Weights of a small GPT-style language model, trained from scratch on English Wikipedia: 4 heads of 128, RMSNorm before each block.
Each number is 500 + 50 x the weight over its row's rms, rounded and kept within 0 to 999. Layers, rows and columns count from 0. Numbers have three digits each. The size before them is the row's rms in percent of the matrix's.

# layer 2 attention key, 512x256, rms 0.399, rows 449-474, columns 128-255
096:577439441418537548595459507453502472433510473454490428541502533538526402529505489531480507471553498544478592445404449449484498533538465440456445555492470503434514629510501565497591527541502503418458450429462548446535496447614501559510508474474462552474539564574422503558498490494475432452603450413530464490494428446509562560433609484610467476498529551504481423540519558580490582483513
099:527426571429474420549522553543438456486518485460535483555526484529467399474463521542510487551548476491530462449504508475625551523534446450505452527494427514485499523616503401449522531522472579599499491511499546526478483408537424424497574525492507533517514642434518476530474477613493479568463428547513497497596448459593561401579493449608498468552481545576482422566480482443446556511551
088:450502574633522473500546433506551512459446487538504560454448451521549514494478502405408523479479479491506470550490504538533521551585502489427527436578472459511522539491460560503507519519454538496403541511468465467491547424474588423452515587357556496494569458504439536464540524491440543439480569544502473467482471557467565599511409469501533443475570416479575558486545401437467518484491
101:472487576479573486529470495543546607507520439514495514445467543444529496579522499506521616471490588492454382498534552501573473406507512515388490514503516466549407513477458479464455460510533551547534515505484507590519560480496422468512387446507479475473431554471560522449526451468497496542556445586547414501570490469434472508434460525504549569583500510552443514531545499434385530560491
101:502488459520628522416430505480495440455500545504476504609463519496508474429506458525579390446462554467538486555427414502433493533490598566551458530569491490503503442459494540495422535507508485462541553440471620498592543553519537577542513490561507530528499441538478485524585451451483476546505501442475470437456440509498417415491467521503463438527621540512485431514489511478498418505496
096:530438515604470455544544535522449513421530449453531474558573556509468341483449479540462493462526452505547432508455407543493522566438513511482521524473398524603480547514491466399496518515466578523537494454513439542551538406465460551510488419496520509579450566399563644466543510530531426593516501496531464524540526465380516453394535472461592461491504551540473541614476526462497575407530
097:500445532498454560554474460500418517482556491518399494417523471588542546546524481476448496546458482482522595473519429466547456515641484496518503583519524560497457417480528453483519548527510501536586423501597535557408533512468495464557493540443479583653495472524623449507468573412550425473517473466480538459445521490548532507452455377463455595607498505493506451537525362455566505534427
089:561530530444385548575480548499419509474425495410481548507511452486564524489517435556567518473529446488567514530466535552550476496473483485488578483509553496485569562504445499423496398450525531531503367458501488545443486444554550467456552516585490435501578489525504510504484423471406488466480505476353481566419377542521552623442561544471523549426559564492476483442438476558478535492541
093:501567467529570553423546639436441545558499510511559513564522434444498458625480485521460528464531568450532482521581472451507588464484550484490498499471443429515576588518540418502484488462389516540495502440510455453518529453492416432446595508478569536527511485521499484568426471500410416500426507547435606470481554431506526469568515530464494461438536440449471446477537503503391553423437
093:511445484512533448558508461625493510544498437475493479488571545538368490502394473511533370458513502527608506458480537513489437450542547446496542553527487457481495523439488548590468567529543505500459431493522495514500481513365519490419617472568523475458644543483612559545487453492489502650556492428550475551416403524618422465429442568484491508430450460525483497448542469535552481532554
094:479452507592475496589506495476470551511510459487510547548507438545576463533540406363481572453498468492492475500481490590468533495532442536583566409558529464541505576459572494570577576539596407457518447418528428488483476569635484507518538481520518470608473495436463471429509522490455533485513557482523561465544408441494545548510451503469604419544532506482497482519517531541493590476554
092:474570518486456522476517528515454493478471483609482508488524489431507533618544488500519518550454529424531540449542478509539518580442485451410534498459508556528466413490563505397458411426443584515483522489504493467403520454455422554612478457446573521564482537484551559486415495551516575596503444520481534481534537489437574528485573524534427413516455470519511494457477486510554517558497
102:449490475586552417508532388594407520480548429487481481532566547491435487483461571511517459545561600453568515481577500561459500519448515481438525505514519478440388508540515534465481509490501478497471477472576486534506484429398497460557520517535476512463501568466447530504520486543518441671510486504516539518567532519511569568502515426494539560439405528483586464540592540532548483424523
098:505336435499570535517429419482504533549421542509459444526476459504491558587503531512508564484526552526541434414487507436408478537516497435504533468433525550430441542523493465458467512510544565461438548486493496412537539564592564495438464518486482532550521494518469469472445494493481429446465483554514608542512393515443552495460454461420403468499545580487518489494485553637583498495588
096:534452498466421508481573492514445469485459522554579487563484546485468538474593570476428495421579534503604434478445415498506512536451562574493475437586466587488507522543546482448554512502567518580515425473495487481482492485400454480440517563464415505458523541559507578513529415583500481522528515523407494528371468572503555621555511522529446466598529523520400481498558476383536523468491
100:449479517549601602495580425540528563478489492530495504515502500451457508450520478509477451547510537450537485506508450525458486470486586567484479585500477466485456547529526556533495512507486538487501454546503416482444503586478443532511472506405497498597457413563419452570490453535487441451550468593556566457630454498571453507506452520543495509523441570488482605550476543423442547449509
088:479575503496488476468547361563444649453511454511459532503471564506516521503515427504549468508557496425525555518563452445543489493500583565550508566559562531472526537472528528473480458533483403393514586562452527488520557560550499503519564583479474553548510521477504545420563471403492532556577453407485494456381433562499566493420457499597618537411495479530555535505472558483492457535569
094:575487412508535557521523494466458476406374502562540472509509461441428467422499462467429437471539525541513479522490518465490453507496516402413480514479558504501471518377494492484432556581502478452479511526524447551548514513579489516467497488468526437615492536466443548523505479413436520509572544626506508546427484525467464534496511447483542564415527436508436534488542496325441528509532
101:463443536476470492502549492493484525529495503511473501530465507450412523487544598459432502466536479467544494552496528498590517519474568596500626517641549551482453574510503495497576530576562503514491481600482401624499504531567484493504536465494591511563512493523527414480521534471447535473604512427457533543500461496440544476587474512547499539474532454539499544497554489426456458473462
090:457511509511580443538480460479529525414491451626389523410504515460498539552492591464519459375593565505474504558562551478495456489508563536530479509492401559579518499442463584571476560396579487510481554548508466413477494475461499598442431486597499530567474489609493465492542507500425393554518481525553496523593491514490540513430474498555532506524529489440492523423433445504391522437425
098:547472459510558523392539480491427497448539554560510520598544532463431585553536514493514515516505515514461520544495478516568477530487588481491604490459594392463540499477548529466597448530458499502483539510442433572434477422563477517514476464498518511557498557460423429529550518549485529480515529432566496565472468605350488546510533466470490618437532508465468567520463551416476427490623
098:539426549465494465543455488495515442427482603455498424501471480560431442560489430498566562524411424468518496478499643484539481501472498545498606548491436538455496456584433562434545420445553539507597563488549435507492558503481464520518503488480439499440550587520529486445491478479479493499551534550423571467444481577471585523501484510468533550525533530536502551476481508535407547589472
103:475449580464564550383416488390591483477426520492511478536454487490558673525479530538455541596528472412567500530513492545549526531636452500501504416423424526489485580466509532519590513441405528519471555507565485450389506522503508580554557439454513522523503556498497514532538457480471456534453483482525420471556509420503486364538519512439421528484464449435535529493498474510460424458482
099:515505533473522483577500507420470551488496480503439481462428435463563511489556417552445488488478479508418499468561449466527435554579490468456537576524409503496497574555484531505372541483518558489526495545497518510504528408493382578544447526555467488502424571619448450507509402449549362520474401500457351597515444427440529465586544440575368545477501503567526521496641560440540509508509
105:557529510397506530449360507456556514481528515432459405512492469542429473434508418469398535495575410467500440519516482466528426598417499525448473519511479475468463518498533475486561503430531489511525561598446461563411519534501530541564461507502474560395490509475454427507412450382582462518438524487533409574489474542465435548507439486456551556443552422549481550461418533503474573533552
100:475568512439470461478586631517454567461387553497502574507484508476505515506569549486516477528499575504431449533488403433574508506488435574515428504519387477493533506537469577549456518479457521502562497550449534448498615456427509445553488467447449547464614506532531560506526464454440458493489495558445524498453557435523502447513431619552622501545491455583436551480503482479555506471572
# layer 2 attention query, 512x256, rms 0.432, rows 450-474, columns 128-255
098:535473441505564537486508541407517570587472495476445426498505565480539459506453462510468531419477480557405496465534462515513528390399588563548476618570488512429545513476462544486410464510449576507436479574483533519444488507500555508444451539503485518541435406491474406527570457521482489464472581424415439539456511546525507480470469472423410561406505411554485645506475494502484482429412
091:520481404419531539499493428471549442516579557437416452492537546552489480511539506582499496458449478451507476456554524493524508504525538479436572385572557467471592488529551488523446511527446533460582470469499483460463542468501526568511430510585515573511452553548504429536499449461538484457472442426580554579474463628493408494482408460525539567600507627536510467509509509427501523580573
095:427527528473505517454485515506449471606469431610385531481497498542510428514452529563499491436603496497446554565438410529493486450438459503534449519549533576466497474460510521551518547444501513505507473454552521534494567595532546500530387426409507506583545493482454466558610446490535428392472464505483530523432589502444554463576537511492452459475536446541504395502562459457457590505420
095:434469481552577469470552436568502509536549460477541577459526538469505444611520496494558550598520534459572474500485526484417560583550568549458639334426454536568555577577605462486482516467470531478528512497475494409525543482508459590504459555553483558452532461498469501481525507515533519580493543426571548503464493528481548530478522467468585522499404494529515595452507522518538460582524
090:491594509496517560579390473517557629536456474546558559443505454458546578494450379467578527457474452491542495523513494489401466489529417447508517519462556455480528519503486485540527433505553451542404396560527556419507440546450552453533467516526456444531521480538507518494517509569429498448471442495504506531546422428602573564463519511466454449525462513504495516532524532443569456453505
098:540509474475444490497569565415469491471476500538479574523430421606487495482522454536447483586432418600475574518429495596540510454524535567496478467386594450578461593437502498638509535475475499500563522512466482548593432497550430527364529477540492519494463518471497517565479505452435553499453474581542447475576513544458459453522540524535544508421526442524411516526552479488587546588445
086:493466507419488507482478578575513389425481488521589444537546511412400350398590439498540439467532561461454524534500440488539422521571570406517473554515490502492391510556522557557488539474487537497543485432449514426545390548513522525475487466434456519454502554546480463501465501578443555551564451495570484466504509409590478521443468535510470509535455523477528602443458491586455476551499
092:529531458477470510456528507550530444444501452486490428489502570462501412407484593534484452459506554536477542479508516627451483548413511478535582648456440528452488538463501542563523479523553578511587519429584528588540546570542523456510427493544516432618408539528524428463439512577456585517561496455372417426553522561480479427461455446538461499493490446435571478493538471507520446513431
097:546485392553506471496516550513563476549559504423496512482463461482638540524507474522517478530408452482482464461528575481367549651565482424489410458498464624503517423522506462494570559421432438506454485500443546486520541520520533436596517540489443518478467441436461522451415515537498550492498379436542464533545514522487511517454467508528536539584489486499453506507494553506480525489529
082:549452511463417501554587499549435522462524526448556537396466487591435550438383499499471525541362447529572554503437560488463558555457419488535510452523507512415551485447526408495468509437476517543521575536493583406548499535554402485536433514514501476438534440519447526458501485528490500647456597535468502437494530455485469453437439379436360528476443480440504538497595497491448410555581
093:472467543463524457523485525443499518512491568554509552519458465506548524397546483420471574442458528531478465449518529468510498466479485536472461504494481406522408469432448442520532465482586515376454532557529502476515470438442460487461505422524575527582561457513474435526486548453532495413438543502395427498566570470502450430520510413416580411492484450484444518527435538435490512476539
098:529487466471510384488477519460508606589558427532505477481525449544534527451505495399464477405553453496482480583535400477491512415441553487547453509513556547583491422550467484459585565480540515441550416500572600461445506544517419457500492487427491524510459457485511436489385507517519428450515460442451526506485601422523523454460444494489501494521508516526401436504517494493488519486493
091:536469557491526525525495558468474560498558443530460476452520590511403505525543467488541453566474534476528558556496384493537586505495547508467522469554499500468469443496530623578524570573436489554510490463539536571471435539580477523476581428460495475502481523577486542612453467540551510562463452368420495559570439493422580428451534595550498512581526497506501492403426502449492426482450
091:548581515533517411418515517475533424503543496439519465501425508365461474501489442486478500483453538489500560491554454470535511525564547548528510514470500469585492481423471527475472523461517429454508514471457520519560482487480499492500555472500581543494426505528519577626516592475512510495460518504405530446509463494401528366478497452554547446589508501498573506492410536495503566506509
101:538510462453519488492473519544491435514479549514511527479566499553441458532473547481554488541485479392543587592487443567528505529519478462533487457440435472440485531461511581496479419584578469530628445495532581456436476482493519555405516491494460490459397568401524453540506504475488428524548482493482464581446481490485512401475467437560522438378508453481490385455485428478455473435507
094:417500521545520482459519457564559446467575543535416446533482459562531500378500584487521562478506492375406514524525479512460498423510504545583427446494493542526413530491520446430574559563447487418532456488540535586569545501487496438603519410540510514601456597479407406442495592537421577501503505398525410539486500498546485498522401540532422540518493568518570465486475472535587449500449
101:563531522572431483530459486636461551536552537560547455508472506432588460538497438530546474456504490397579512465521548540405510536464548456532496564506562498494517404521471482442444464454537560557424523600601520461559457439522521613482440531503488444529535469572515448567480499490497399499537504548505568572565511511475500588539524545514457478526506635454475459344525456559466526478543
103:623459520448510488509533546528486520491524551535582466473547486523512511538411462506520508485449439545505500494519484413471453519527504576595476443588545499526480496508511519502477540494433453456492461478479477387456544483616461512490532449533540433518506496510552497453531423569428468523436461559519460509475505451387496536525530471591425524483460516526450439459453622469595498560495
096:443577585544553471462552436469476465474519521513587477486456507498549519489475537427538489486507596482520508504548572458378490562558411472521465479465532551585515517516503485414507441610503491500480467489517507602522471486543510514534535456560462443473584509520421516607461506404498529423648471528469564520556515477421530436481502525501443458472535553553491484501510512619448588505475
092:476576489510525476508410543490502540503518571483542580460503461499595493513508590488451442486436506524479543489477487456445549483494422491599516527508479502523386452500421558555364473534544428463353495594471496479566521449484487424335445419472465550509439503415418424504461457511427489504470466490530484577546513475469514487606463519485439535479440469520492485490483520476433518477469
102:405554462511562440463555491492490440528469464507404471534481504503571468439519500534470486482520555544529459480501501513567460424528598525566448492576516458491517536488445415530563516507464476540465530554455500469535413550535553502523431532444554403590508563515524426467557460528417479466532581514446477452503424454539453473508544454524455451421596529526506430351526514465433575432433
099:403501515515419530377489459503447529469550592588470469515468487558568554388535453540556530543521487519540489418500474469564593501584466479385512537471491427560485534511412491513471524472525494394559536516504551518487453441478464438471405495415461557464471485483461464502547554439499529532485544536457508515570510453483504508471504496473469504550452463413562465466435372486414478581543
096:516571515500528537477420475458451596408521463448501464551446587410453493554608550475482509490581426486457455501598481475420483451528590519489472493482484482487526679550409467526476540482456496459424540573582539424458480508531607488565582479474504430513580524442554495543496462516415487515454443466494484455426447514497518389487571513512418541491566446552556510493457468438522483495442
100:482526494476514490482501489563509530492558431531611486521497449558513558515515513482614467481500556429471551508514523601444561482476534508588490565486513484527568439503473606446491425437489588524430506538601454415567500498644490473512446466527506488579481527521487527511479456485384524480468535586562522494525405412505550545503569470362419602454575411485504567510516463440502438422475
092:506505488474429501451559521482575505529531462452506460519481593483508568478553447512420521503532546502523453526480415573375432463540530411516580584436373450547538593522504523528567493560562552471584581440495543463512484450495501451463515646551473370422530464429453468505503596487485552429655576502410431495451538496478497492522480422471466479454493499536438431557432558531523573503486